Each number is 500 + 40 x the weight over its row's rms, rounded and kept within 0 to 999. Layers, rows and columns count from 0. Numbers have three digits each. The size before them is the row's rms in percent of the matrix's.

# up: layer 3 MLP up, 512x128, rms 0.0698, rows 186-238, columns 0-127
# down: layer 3 MLP down (transposed), 512x128, rms 0.0697, rows 186-237, columns 0-127
up186 091:516507491464469567494511500515501502453511568419409517480504514419533458472399521447428556531471500486557394470478526516539592514549529503509530503511522472466511461518513555414558506552503482553469577514507510480539492469465538511484508556532561573521504581520500513477441472541462572554486506446542522526475486464498453544574463541547504505520474470532463524530508523465506476506559
down186 098:509483494529502492556444470492523455537476450513549408504511490543465483469534519465521460578522461461479521443528542501520551568491507462436481456441554518507534564472503466530511495510510505413415481530528547615487535599471449527483485523464485486541538429524460412520481450498453492414491498592553470550537547513453529514539564538526488486514504538505536520504488471463459531534489
up187 099:496509511534482521523465584480486473503569515450561453467574497466537444465430517482505525456479433458545426508523466465427475508476541507479586518523505478566488466460454477495548450554518574546481581511565457534447504461495535485497463502507476488475502470557464510595517490531497571429449528533530493459474488496551512552515445489477495443543545514543530479451515536419495600490508
down187 101:432471545573490525541511492517411429509501542558462452440522542497422523452530502420452493514463464484555500498421515468571470440461486536472522500436464539463516523549520544510430499477463515550511434524463502617535568471569496525561481515467527561468527520459545502532529536500483446490543454464545563534477531474501479445498503524426522495487458553526500512521526498530504538480557
up188 105:501455519540537543484456479507474528492460490529448514527465546433477473446482485492504528448509533513489584509497522475490559477598568507486524498584542548523442475509414489429471484480492501492519509450586443458452514459593493521432502537454468478446491502499483567443558432542452439517454467522531500527474496546546520436526513592537490502474588516521515460491566563503524489471511
down188 099:528536484539563501466443457502517512565467505461525551501510565519598486492516426513480490507459468452508523524538519492504497485518461543523585571531415506524522538558539555526593465546520540472490503525428464508556553425487510477477476464487558471455436537556525467466486454458491525511517498432496501460474490552526541513462467497501515542459476560487403587432509503414464515486463
up189 098:576513445524505501467507524492515527462509415568505512496484483467538462549566493508457503501518506511493489490498461447417584518538479484498526490547493464484586459536526501543574483471519442516531532448530521445554455494523528488483537525428491535446468542603483487514488398480519490474465472519497491512582555455569420442532502466427515534541550534461488509521509478435465517458402
down189 101:554471523486466470468502463495567542558482466459466517491518461513487530479484547488484519488579530452469485488583489531543478476464500564479455467556465555535442555479557440480511481447530471492512579522510506529430530453439544474466514512536505497430495533491481497574474551537475451537455434518524539436519476488543442441505445438452574508517538441436583533531534439553566456531493
up190 101:497505503460402506512568517495449521482497474554494456397468504433570532513548474541454445464563463508477464474435508544526504507519495459588463498517452488483435491563483478574455476526581482491476510480510504457469499569442538494540538496557539520571522509537491476497521519520467494483534455433524502434493529562478442536556458443479515472470545449479559536503560516489454586500437
down190 101:491514473454523479409487582530556481551437473533588496541484498536523559487465526525529500432460534568451515496555445528515474502548553501510463507469464525433431468461482488432618479539496476529567527486535474545472474550495491382437506563463502519514475536574558447456488513488564483497544481491456464534495574545523458486488509511502536552531496477463502525542516463536487534508495
up191 102:558549517561385521565532513523421565480517418529538548413506553504457491509506460453539528495474465508496470514469505503516556436463526503544519479516481543478505478468513447564491481522454517568611524583453485501459470463515539508508502602495486499505471452531484459503448520405576501524480441503510487482541571516532525482473556534481495495456501485486493543434456477542478533463524
down191 097:548528500506539518453489515437486479487515553488556507524504510511449547477450522530518455506503454445483489500459516522467464606567510511495490550484489418465458496546510558475438537514470476510460494499552491469499558513466460531536540438435611507487448481491509513497518526455466560447444552462457493500537462487485453482561485423491521456604514444448537430587587469486504552462483
up192 103:434489438493481501510530501431479518535492474490458569512513509464466523473445515503524415467544492517499476550483507508540540469487539504542496515464475563449489491579497536553542486474542533444487557554558557517491587552462451412445490507498443517526455546526491524446497492549526479474558486554489491444498481519477502545553564508513464507506553482423392493432475571527538465440408
down192 095:504483521411527593442556433496489507467475531479471458524437470570540530507499502553581501463507517478474525541469432414430483509431467463450522506571580416588489454492455481463529519496451445536535515482518448515519504501544475505529478464494535546527449515487493506534531495491429458526431476504511539556463534501551513511479479500445559478484481483511569485504577534511536530554565
up193 113:548561546429504531436482499505525560538464549450506444554523441498522617492510591440485436479478478497468487554481513511509523445465517560493510482453514601483494553503451499500498537499532517538509556511423466529515501479488479508474497478524500490517570511494438555416473479504421530480486471456546437488520471517502515512457533534531533542472460579507511454555610456529449514506445
down193 103:468516526514577499512522446496489448580476463497505540491494448529600483532538522504479542494443528434511455527484418523550475448465524498449487467501537534539472510533445518435558554520570492567529566472472452565445493525503422593528502491437529482483490479410492461536464558516490504494451501476566486526452495516429459506519476486454483480569469549501508546466458486539449532490419
up194 100:439427456459515524509553500562550502511468530443548489436473515459463519504473532480556562525520450511528489505593510477526564540456482535477446426399486486536503478473505484540496520492533507489531478506495592481490474532566447494463496513575462524500509482393507450521497584459535489523561507464448476458496571505528415571467475478519497489416460549527481558560474470522509509500464
down194 099:530506613509464515490423452469527464517507479524503557526585547482528540469560466524470492488492514431566515486493453570517470476508521522443577501507480512465474514512466495463519519462569506522490518517498424525499459541482498479504520466456537439409498525520402510484455449506528491614503484461503550537463497500553548453530477543462561490553572476436423480522429566515476465499513
up195 102:565459423507483529548443494535607520428501532522450455562514509488460491510537485472538514511469496511527486499476479470470509483532534539518560507486502492555526544409487568524455576483417473463489585503570506505483430514463536477560472485520471524568620448452517456544437511539523464507549502525461523522484521491483499504539468516501489410469561498468474481470512486477504408441526
down195 098:495514491543490488485512510480445568512460477481537556448487487472537502491533498496459538476492485529507502486501438554576484428521470414504487494524552512507545492488480466458472403452541483525520483495489487505409557452469527530431566490444447441528425535455488519483517435597592538518503501466519538487551549538513454550437471488534452578442518527469502430539515531580529519487561
up196 106:464549427451491407482461512502481506481529448483485481498552517486510472459591474476544567520468435422477511486479523507469532543488521538501558510482578488515511482425527426542512456510428545543512449428536399493471505546511488544458487506473541540514482452497558459545504580524512426478568555490495475553481504451509497463529543593594497480496447505518566508522515476504469525507482
down196 107:551484567524494466506547529473436558491541485452577568518468557528412477525489465466515538499469578531555533490470464508436473478511476519439471497531471468437525534476510505496514542488533486435515528486521610531549504420590473512457457473468503525471495511509445495503531549428452510496499459431492497541478503488477564509580535491578462437437531493469568514449459529516452534536459
up197 098:389496469505515501441539516476429485459508499443569521497569472429508535506524536499557514494488495554461535560584539489579486478571475490519534513449511485543473451470533594475525518520457477520525541448550493517496551500461522502514505449504525506495478531536512525556499585495583500537539510539532463471463461521447488561489560427436543433502481518547494461432592493443489490465492
down197 100:467471486533558490448522499467506481531504487491443505474527518549549511505503441491508446501503549548597482503467512469450503505492466516439479585533486449538509512442504480508477589442519530560499474550584450449500494441477483556521560503477527518483471587453477506562557576503524503431423506403527512508459548511510506467489500421543487519471467496473510535511433446516435415568469
up198 094:450487517549518502513533469558520472452580515477490418489489488471528467540549482538519520483520458530492559478435516479467586473533463457478482480505468518514503479487444436496500498531528445552434562427546574558505530558446512469468517485467594553454505522527540434544485442498507417462493514520501506548480447471411528472543505433471483465412474552556498528571493501501536436500461
down198 098:523500460489491458434470496365483500534485533525487460553459521596604551573478489520473446506502481519567477461530464454468497521388453506552475462529484464568517509520473490522526533469506567489487524520441493446482499464475466487491484501513481511512488529544479551490473593417492529452485491524494541532517493552519517531480521469457545482471530509558501541450564425487388503484458
up199 102:489446496522498533490498428481468441497482587437543502444555458538491527549546508490443496434502489543487453568491498444448502441526512467527547451574502464508489550518463465524442539551590530540508564514538544447516546538458484506524451475503402546496529500467525422516466527511549571443473477490497533479548540529575512517507552525501527442524493505518467507423439504520446580500541
down199 101:422544523505533493506526536498543524510494484538401523502478478499517550558422457528571565503470403546523541447511501519512513520512533556541513582506532548494489487508536539523594475500481514457431491534511441387478483562459466483524505488521522458542488517446486526523536493407445482519509464587556469417515459491458482490479422477511570520490455488504457472522521521455514502554469
up200 094:546450445487515545488487494494446557511562453531410502459548570553547505445458537459473461519485510449457483508542409435560540458407456568537503517487494591475477490512513543491479495536517484472522531510493486467498503497466506432466530491507517501470463514530518522525492471521478445523470458542434527435556447635537535519504498513465493467548527465533582547524531532461562538499459
down200 095:456551478481518457559531532509526474566480515475568515513478467455507522542554476477449525434501475454554539491461468456414484599539456428533453508558540497482478475433454531444508459454483522520444400573512489546546506521507479477482451467458499548476542487528481553489497603453521574481541494484459484510507547490494383491515484602517520503456528525465497527503516506500451501532509
up201 099:487415424429482401545503490527442470446443481517513483412494533472544558538538527461559492468531497520499448418516459535477505495464523470585534502488466607491555477505449523493565551519545548499509516451533604515464523529507545510508472518510542496497471461447433481492560474489544487459473538541506512509478478512454540503512512505472593494516544557471465510495458432463478486446546
down201 103:458483564515481517394404488522464490520463480476478493556448550525511542503516487447516494551497438465513437482493399520503518549501509509482490493493564518523595543461523450505430606528480475560485519566479455516495517494456429473492476458478463427514550437465535563533458433502556532446522455485501545532496470503505468502496539548535492484491510419490503566515456561482473504508573
up202 100:555491479482478461570444535501505480528492560444545491487593541527455440467491516468515475549548553432489531475507524551537514524567401434409507521535473490477500525467455499478458496447518520454544522587546495533439488531517486535479466539554506459548438506380484471552498565443478499466496522559477523490517540489501466458496517509536473517476494464501465511575525537493409532556461
down202 094:477490477502551577407556434504529506473479473521542560540481525578559507542501472589511482526486453583536517506500413467470468521419460505545503468477494489466471514559560502472498513487419476440468527492512475513524502457433484505524432481454461500473440463579467492470554505484559476532511511485517497494527410453494487506567561455470514426530587538493517435486509503564459480505507
up203 094:456568491482508516446464559537525537553542478534493494502585462498488481519509519547455425502535538455488514547444453544411491517482504496521532507428482529507496442449454570526450437498517504476480458493540504608585530471496435441497546515537457433446533446500568517567488504540520510490491503526549466532561470421463553526482491416537500525526518457513498497568447490494484522436534
down203 099:501493542537454510542431408474532444503536492483534490486520454489511476532580518471597512491532449488522492461500493514475464501511500482480485560491567430478521564477513466556465484522485529504456494526429425448542418515547480507554408513547539488514524618493425504543473475457505508504496567456514491539507486583541527533489460539498534474436509476455464574508507541592455457495513
up204 093:442513469522483516509460472506475437404526530489486512438520564534531498555524490526571558508552540475476518534430479576569460455489495494479518408504461461487475488476459478459535497487488534448534549550505531473494477514513538570537550466560542492519545502523435452536497572454564553457419529545482479437425482508460584439493469526551477486411554512513495525534499488503515481485437
down204 095:492438535522569469529488534450439542520467483530529529530541426484445436483479516448524509564495503525451497457519480469438503567512482486491493512496554564533453470444520485565507512485418514516436468462551515513469510511478489373555474483530502555536461434523534502453543451507465489445495535511509496522516507477567465557445477474486516486450483607499558540503482400523598506507528
up205 088:454455451537542573539503486500544509496461523506559489429546527570494469515445509524458471505469463556520460471560453537530506477454476507520518529498467532462506530520504477489456443569451549545522507437566491455528483437496502495451510487488488530484513466430465467472515524545508457532530545474513558419445413477444394493551476559387512501509493547509501580491429474527550506448542
down205 097:469513523477582491488448510564469469459459515499459522545499430466466510511492540461547532513497501478471485556459525533514493537520512531470466487472503467502449453467533468433617453414509496451504447575467525516539568592453506545562497571506558440533488563499501506463490501418510508536483490518457474491556525574501563506391526443504479499452462474487464405504531513498490497524463
up206 094:508444494539447519508554416499598509435464461491565497525486445485458490573569447557529484444482437488534538496429553540490490582480488487537551491475483529476494518487433499478588492492414563520549487500515556558546507538494520427521551507526457419551499489455478518514489533492532487483488514482491488474434490479562531438531499517456455490488507482470551495462514445533543450478400
down206 095:439537502485547538498484520441491532574457474507558492521545497507537448493589514415554524541446534498463501540512465433501496446478509498473373498496521505594508502506530478495508476503491535477504495446512464474506556476581436504541533449472499424526492458464552395448499521463490482444477500461485498525467517559503463501477503545468519504454513525456611604478491521544475512550528
up207 101:513415524540488567474457448490557528519562530460477495474475537520509518528470476533518540470514474487565478457476492573527510508525483449407521404514539480452431467608428580469510552531497543565455514513499504525449456455514515550555556515476462463506557572467493532473501461507473502467521492574517506490553436525481506539524494472558525516455511412543474520474472536475566510489433
down207 097:515535436481540460449487594557543402496491469466487452455518490615502534516482504463458478511484435499515446454469483507477464527492529487558584500465512518529513497553566502483525496402473421534515509525564480493502484496487523523503573449530457493403545501441467501507497537493539496548423461503506578529498484500463500516422535515486493529590473476536433531494503522493458499492586
up208 102:504559467491448524505464531480404497579496488521502533489522461500569522469513424520570436551531469483423489559550424511551559494485567471520540429458504608502484530467554509495498495439483548537544553517452533538535538471509471536557415472477542513450456555465463495528491504574449531458568523487507481515495435514495547417524543525527505479462513488530458455524528503456481517502517
down208 103:582517520453540525520505395481519534534498508486505501501561507512547422505499534446441541472575547430464454540467499505530454433460512491438492495549509460433573522507467457513507541500470472500578585459492461538456439549488505449601539590454542521528555466518448505501446542524507488518440469468544521436471505503498498514501495480516485509497509487447492484466460570542551573485464
up209 090:520430493502517563452476529488527517513441484434485479459443458493578450494479523484508499449450493484438556496463528500536544517535589477518525505462499458533463456501534506563486510466474520458445512512550511460520488470475466448447542416418525490551526394494507510493522507501584603552536507465516524466452523450483500460496479445470575461532472576519515579463553535448537506549535
down209 093:479569475440516536548490517525507491479526533520548586542547486484523534463457504479454495484514548475526474461508459489483450502500442565438487578512565539462496495534507448418475479537594486497426494490536473512524577490480533434528519578529493516419554498499488517484480564440456429478467520500517468565494472561472533509580469540502462467538553423468495402523529485537444508463513
up210 111:522461518499543488467538479508517524501487477510449535484549500435506469462483537496574440506451385543486436487519483543505614510456461434538497524516455557505487496496537521502558485514557472494568526407493462535495550475502507499597520524485547518466495497484449446588469475515489505525475549442557459488533453530507513471553551486555557473446499520545522475417498603457503444507470
down210 109:510521438442503575488536455467439565544426494502491469450503548554392550516497468523506527487497577486468532474524444504571454506460490535581417472551565446566591512508511489526498447496376475526505516542493543489464544533474547441463499541478504415524481498458509508472511470480483532541496437486491504522525475585590494476505526480502546555539502502522511476488497506506509504470506
up211 096:575509520468492571428491526503510423520485443458520474491528542541527516494581541554529467573482457478581433509509440521522378540425550531515509496522500460450433496535450518465487519476459467477578453510494444546482504468494504489530595497498549500486486556508511508483511490516556509446481434454436529539524473452518531483428421534471484484592529514481475481496509480533497519505559
down211 094:453532480550533530482540472481462551500476508435494411523530555509467480517497545440513567561543546456476525490471546486517573507456504463422537508496514463485425497475565492503453515461497478545550425568511498502497484560471477486465445495507519541508487543423398514462529489486542487484436518427495464503567464537482436544539526504497498416523433493561506598513500508415537507523529
up212 106:575487507451536499545544538542499543497485465474484477516481532480548499506453502522492528484442486488544519487523490547468437506506550505551498560530457440474472524495491431482518530496454501604534520476536460543496536534551547387454496549506437455476467511567528414502500506448529552506461475539530592500487423414529479543474550546513479572417438483516472526434449479546453485485480
down212 101:479491489495487495530449483540413525550518480496523487517539524569447581560504486551491448497571511517501536411533527499509522542533482531510497463462544506512510531519565580580515463545538568436539532470488515483513481512463458509514461483431543603440441477434512589489516449480490507478514543475440493465544520547462424558513453457548472541503518510476556493509607511465528494525523
up213 101:535443496481473475465516391511507581503566479484458467444501474433425470483505459506484449485487542559484460599518481519542523461525463542469522433533509449559506481501490559530551440560518505533448452512528506498540601521470561477510540539568539508535493511439546508516517448461512444455459485539583473482491527447431448507477443492528466561471495491507496518458513435446456520514503
down213 103:543486503430462512507476530466443510508544570438518480475560567494484622456496472500575536536513469509492516423529520511449523501485465429521493472555501403486567538475490548547490476465531476497532498509512560526528506501491511521503459487461564502483499480457519444503496520404523456429572522497511575476505517509591418508491488459520497430485476399541532486495423490499478525443479
up214 103:541447558565555461483460557475506402508444522533496403506524497448481516499523456481545464507432521478511481555562531519450448435503552533570543515489544492487494487473459512560481566556487514571511498470526502487516562415458486501522523566502448522469563526475516450460524424562540482515508471540469523486522510496456466440572508535525444486481442494479502402449503530558518476495458
down214 107:586476488411521485588499507510442608542490498462493499557550438577456464469551546479538498482518507413487463515503475465574501538525516488556482442458539496470485494473560445476507469477485492467527535409473516541522521559533409443552450495452537511514463498475562476466517443480483469537520529505533514558487477560506535483541561473489468420494456504548555476475482517473570484491512
up215 104:532472442460509495497523520502458506500510483453468521519526423480509541584373422459507568495523528498458543478516508487511583547534435464521492450520509431487520443563536561549527463481514520526490432478553521491470538477415464521488473462561411486490496524517477540512574504490453537484554500571489489487566530535553438529536503443527446474473416560519529497465542537477463488502502
down215 103:447500492553537510526508465425467517497493577530505537503544480480551531555504543472504478533514497452512556541422564465542540506470503520440551471509524497516559520496496497473477486489474543420455499536499546535538393456420504529451556461506457452462520481472407507493488544545563411535515533517420490512544468539542497503449502468479486479489554560479509499471518421488541522423401
up216 094:476585363463574514502525450506461496456577499518446579519466484509464542453518533570525540510466475482555513498538502519474487497524458456519494532434501528507528433553522450466447549529477523572581489470525536531443460536491573496506509531516526448473467503529470590465530469535452516504454572479442528570520576523536478465464487465507506515457483531490532448525505471436492532536509
down216 095:512497445480513518566440484416544608468529506528472471458477499541464511443453559510411531451484467507494452493499537523529500491437472557501450413548574496514471498491557538446514520481509541481497487513512515480475500478509553529560487538562476451513490501456469437574522491611486500520582471540471542544421479516511432463507494503510513526591521445574518479492476551548530521483491
up217 106:448463448457491430487498466492429472486461546474556486471422412455441453525558495440475517530503438478548469458478531505508538531509452527521483430458511450435581547429507537499469498484499494497500506488544528399483488522533476486435525535495454547545519525486483522451520568507441517491563475454502470546522557513561505486489535518451597494510526574517492542471493513490552475592556
down217 103:485538496427492462536417481472502493434567481531489494502447503481483578547469564503538503424566506444486538500516460499493534476529505516454504586597437535429533490506489558514585502510484423500510534508553492539443510464490481540543428412559512535492523587487467538519464520504518566544511503418529467458498496466445532467480532425532519513497453406479499493532478489513503481493485
up218 099:498466493482431438571482479504555529490478554431508442469526486473462511558545523523522514502474476560477456475503475517537602499471520431543532480467474539493531487425451501489550514546523504506512536457513513472490572472588479437568487531494502513502480468457505559480492484474489470602521466525427464533539508478577505489479450483564434442510532540480448487452568495433519478486619
down218 101:524549521501492504490498505562469480510617486375511534544485477523496535474431496536415542481538496492517580511560505534481554559462509502523463490495559474513502499568519496526522457471510513473512554507593429557505528428424481526474548494483453490434526467449487523500497510563535572444522540467569467462538398546471482517542445524469479488481451546501537492504496471519488499549455
up219 098:482536439466415517442458593487576527476514489524431507468476476493432543471554507441477518488542519538480549488539476488420481552479406508490574532466547441471426522478567458526454515496485517481549508490484533483486453470484488488502525508486408466534482478493502494463482564517474522580507505530571510505469513595468496503490478515538490422531528530490451413481540544488526582463553
down219 099:485490576482523582495499451504551429504518517516513545421483503388515535471437391457495532508533366501513482494529510569481475475444533526512487458515487445509565525516494576522537476499421403447536481540475458520567472466493484498498543506541498498437543496513555498500497479462467522525506532552535436505486539491509509522483504510510578501524449504571459520543533528494467463441535
up220 106:486506517421469543590532427548446463491446560441451496482530598534461470444474480489568487527548407529530477507428562500467501543547478546463498462513528457513558494480521481472520515471521537528445499417522586521496464471526492486516500466531583539467541491538543428444546494528521501583500506485551463457489518499490484503535459510469514472454504439544490514508585437550468492518481
down220 105:538495545570493413456419456457503479529497567469477470491517516490521420472477558562540498451483518544464577476543530494570569445475586481473461467545497569477510456475435542474476511490550535502459476502518469536474510536547461474462480466578561524508462503488518541540500503458521513400450497461449515508469590508472469570463584428479537475508484531493479492512443516536498476471518
up221 104:542465509500552491534453565481490438513442494477433481481537423498543448442549473469504460433489461503514487506508476465465536492468445482595494499500472543502509585534554455550476462482469482478501502576524435475451582519476584450542524538440456476459442530530538501534511462542533500485537501461516512553415426454492527551546428488511533469512510502524601454525538492488470531561507
down221 103:520522468488479482472494489556549535583502589515470537483451484428489471582522474514487541582497516459511501496394513541587524545480521499432549511544461498486536465417436525534509531529529499470465437537489516558564535482478465530516465490511478511519610460490503532481434561479467426531518515439529486476501516495570455474435516590523453558444526496483462467500457500520499525528483
up222 102:524455419476464522589531428493508567451519484505522510443592449513474456467439552584464406564511486445540434482523519470524508439507486489526473529498430542527494489562515519529478503511557522489537528443517549504490456497538469582524473463507463468452451495460440499496468510492490567465575521506494513491464493516511557454498504453457516518518463551586451528477493511515417551437527
down222 101:523549510510447490450525493485471462542424520535497463560447527518578523439506439575504534411517488520576500454519477514411525506491459426420567471547485549526500506544442478526425576540490525508494579504503477451477505527484535504512464488533468544432444439465509513500487464526504508467529479485501546479466461558494461510559542588519506553446513462536480505477430412527524494522489
up223 115:523522507486505435450492472562450503552527510457521510516489486580506445423509544466514586523503497503530547437448527434498510466487475523591549429469551426501443452494492511557446504506549543458562509467510473473443511538587474508486460448465476471446524516521473528524535569438474508579409467510532468498516580490516552545519528481515511487472503431517494490531456563494496482421539
down223 113:510532487503539519515488466567505457528561533534520422503482499460509440512517547467537478482541435479512451479452488443535490509447593501514456500434566493501583533451489481470574467485468585504478554503508454475504530526481473493552536533528405462479430459514575483514463476503470517562430474540444484516478487506561537485402445512542582525490565502463568527489538497479531458523450
up224 101:478440561461539512485490459475475418564533522474543570504544595487533480480485525479460451527502433542450465458486460464534576511495520484555503436511490515503448491512517552528535440525454518425500528592522534502498564524500513449470473544465451484407502520464517565521486489485498461478516474467541580492462496502439519513533445431519578504514453480548418540551494507414508475528467
down224 097:517496535491500425542480445491559454492432519527499483427480405571458495488534564567597499453469497440526547508490492544526545471544543589472511530477529480512439491472483515459552528458545458521586492472477460596468490501484461509538514483569502525546437481543495472520525449486514520534451502457506449494473565471565464498451454499471455504448431418488516476512466516547465497500550
up225 090:450550489548556512526604507422513526498556545431448510511476496548537449507542514540491484474438528548469495559541461440498478488507501461495560512473458503480448524463491495566501537518489544534544502453512439419503526428554477443516548538483499532508491469532499582419497432584456532538567457437463524456485560541509513518522405479487532487438441472504529515506494552526504503544505
down225 094:467512476472534500401499505543498480504493536558465573493450471464464617507474489500461537496496523459549455487546522532532440571516481491531567491554507502484516510535405458474543556516563456465443510464562411500497484562430481525473533509455510462541495434482420447471440539470537481486541458534542459550488505510532462577508538537477521450538453561479504492553454472490493446475516
up226 105:436462505505507457439491478535500470521520536474595461491513524546534531439463482490468433479524463490555497486491542454396430446443451526454544546443583524484530547504511472510440490506479492487528456543498510496541534532556530519513474505463459492443566460517497519509513388482533579424463520525508501498442471550458564546538475570558480554461519538533495556466441443502491542487497
down226 102:507517501470407542448507501443512484494471464490514507525514496476498539536540468446495522506518534496438489552439490528518480498560512467613584424541482463487458448465427487461561515556554477477515492455502514557550480484470508567498496448513493575475477490503467491487460520467455440535550526540423580494510637520511489510588557531519481487476470508531568480501454491512488421523472
up227 105:473441534419503547528493463512499544479497582558423506568487433466467462480501531462498478538474536484503552473524488503476483472420504503524454561565470473516526580515521545494498441434512495544562515455475461478449546532419473499510546465583468465504486446516515507462413476476463551517563460443508476498499468535579504428502582510519539450422565481498571490507515502476461506519512
down227 105:553469528489492457562479485464556518561424462561542487428561487580442507452538514520534451532573457487487512507533509515431543575581517555470499527562460499504470502492560507533481540454539517495487492510466433513492506444534475490546485535471488428456497516510516494529488467475473553537481549598481516497498500462573530489465525444491477559449526538457512426480526465467464433415569
up228 106:509468515499520532514537510529509527510485454549538552456522530469560475414518546571476495467515495538536527533532511544478531475431465521544475529499462496432396492539581466407485435424571561470472536489519489528570473516484463528471575469466568586513521485502532516466516454490628524559478466555436440489502478470508495513438542504483541470523461475484495499518523498505448460487468
down228 102:501462518555478532463532498491536468512511567551438501567480557471523490439472487494488520504510537531477453411498509497512421501529467461358514443447510492499524547408557543494489489514458529500467487532491563460536535496554470473471442505513423485524460542454520458544509569490475499512512491438395548569537467494507451495467468558524530520500542486526474487613473557503512525461501
up229 109:510443457458477600503541534495510521444505502398455542495445537465497526519492494464490501515485510523532448528502490540459520534498551538519534548451469480459446502525486525464513518546528458436459500512506571482525530519469517436485545557519593515524476475524597457516459511508434501552465431532492505474515513552448440511451471492515527506463413507536603475593531488450440429490563
down229 111:523544507472532529506481529470439493503531502416501444511504463615523516500546447480449438523541413497516494551460518546504482468588476458441468444495500581498496511539531477500495443413510536534390509486472438453487496446539514525514506500544493497522538545422570481474480484473459517537481513578498486556438564521452527517542507571574539468468549470483521496515515501487518517491424
up230 095:483550473535441466499464474484516507450553460440457549508515546533425418567453562462528480443460454521478503540551445528481504546468485500529506498485554524487600493605537559495495458442475419571520504512491414471525563479531435554540528501440518480531527504508489491504528451512479502500499529540468476535513495557518510439465511554542517511450539540498514506424465475593455553515524
down230 098:495455422541487496481554454551476478512475426472376539467517435535428488462478504553513507452481496531514571528507520471507453475535513510467551576489481450451551465521488576504551492584489559453542527504516438506476523540450541452459482513533518529477506512538502456485472477476472519480427514475511548494508549531499468468502496393535527538576436435449505580522530542440495465491522
up231 104:485518450434476473564497516513571573478487469527520525485490516408435469521510487486540437483438439490506551479488477526454497547502490505503550504518529453526467428526496545564533511603539538514450444492494436558496496465414508465530536531440469530567513452566501497489531444521521514514505485498457584455514516523551474552559468489434548490540553415508512518574486464471490480423465
down231 095:522503452538462511489558495505506516466486501456452460485480610489523502506527464559464469490490583489483484459510529557538502440508548491514505497466468557436609523419540506472451524443450506479430520583460545538492463488584466493509498532503504485502496475534518546490476474528505545521522582508548397434424531514544478538501493518504460520459395496501497500442408526517518567499503
up232 104:521481502456508491475531498434420480521532495505623475475513456448465546441521491499549565507512518495520497446466462537596471563488476472409520448494492514485546546494473527495525477493509579497454496495600458456556529514457484521511535516529465512577486560442487569551537533494502426591486486507492435470471514536519522530482439511441561490419481478526451579477466509475520480503510
down232 106:533568495481430450489475519460482519509486540530480533539500505591538546504483552494619505570493520536489458554527470497469565513464423525515488491397498460505460480466478460519516485500507524525556443539509502557443487431477441427516393465516526485487472499561514509490478526534533537433511513474548510490444541532515513399494570429482487461542491539519553472555478431504521522512524
up233 103:513530472498452467504465474556479511497512513512515534458528530481531536555461493480564448530592569488478504491539525488472509477555474529535503525461468425466572564464465525468560420442487471503600518471476474525529566536485482507508548487487470508462465490581508498491617504488440574498484498463569533503522473444465485558489490500504464463453527514593377517455483532484462457452487
down233 102:489489480501530427480523533562534513505436516460519473470520487537544511464494508484431484568505482469501463481503548505486444560458527454424493568464505437508599497486450477497486523511482442532486460462577521476483430482520483509483490512460536463543531407461454494500537542470493542469513504493466535600508489576592464462522511541429465544509424468431519456511485419559562451497458
up234 104:508503399470458526498520508499484529436566458546485528543471488487480506515538456500548525476440572550459471523516497573482537519443469522568543469484514504466447456517482440447503503446484463474537481441511526442498517440523579477422526431523479544598474580520443499509437504490455494524506433494459522490516578532560578527477537478479487563519461493532458533507569530492475555470551
down234 100:483509481448540457535455502492482503534587508525547460475469491524512421414509543488434472440584529504578534528525504542522455496468552536524553509453481503557490559572597493532491518491516448470536518543478474544553524532462473507520402534533459535524535457487546510467550492472489517541406474525519456523440416492456431451489491527450478448557512511440523534551472475492480459495491
up235 100:435499515486486549421566527561441498451475488551475490539503462536501485481477524547470510444464439493488519474545529444501446460507540500505606512460477482536554563518479538528485460514485515584385521518530450470450501503520444486448520570522490548529537494597529452503506505532550488452574505470479515569493442483522507482511547497468503437536510557506435450471567551460469574491508
down235 094:572489566573496500485435456491478529446470547528485563481534520370519508541495481553518458571529449433584486519488525562472513483525493469471479481541518544474418524498528460568578480476484513443460546483530439472514466530534553508471551426450485496472509454481512520530476477488492501532495584445502464506528529543440523468499483524503432465476456465612497509524449455490529502509462
up236 097:495565537504437540570534467521494461538547538541476469470527527516491562536516398462538483483476481584510503523544505516498518427499478403510446443500547475476529557550486506514472540490457477499551523544501521505527551537484530478427491428525500505549471497473524490519502500439466438402549407468553451472546508483463476517401481532525458494492450503492464520599459545498479572505501
down236 100:470506461563454496527424517520537478561542496486509527516469437573503494450432549456454564452522485439565513460474468487553540516434541548503552511412446549557494484448528493449476512550508480513567470423448462470546435502561504517531566543542527507445486421488469501508516546545530484516471485473462580479487474492542565521509554529482509495539547522524551489487518402487520509497553
up237 105:504471412518454432504559516469547525458459451499503508523555499581447514552543463473409534546509498430493543514471457449452443487502474475513489487523438438506491526545475516562562445508551537464522488529541537485446522473502567474510496499511508496451621461536548472508488461522488450510522475425553485547458480460576563515513474554490476413519482556507535547573516537496487541476488
down237 102:495549509521489477445508570544447515578473488500542483474433461463453489522463514489493526485497517520483475489535503462550491555468465524491602484434515597555518443547386469470463599572485444549472461489482465493501500525555518500484495486532485489516416489417514530496521495455535506517448565519509541496607453507497449448459513528531496514474474473461558534504453459551489431479536
up238 098:609469484447435428517463509470447571526473554539454516473459467444484539467550583489474502482421497462491570513488539512518516525510500478577503549483530552560496459463489489446455545453475536470544476515499455519540474527541448483492478558513449513517510485508444511459479557470486537498466512526480516466501515472519512488555557488452644568437497495562471511528499512555499417453518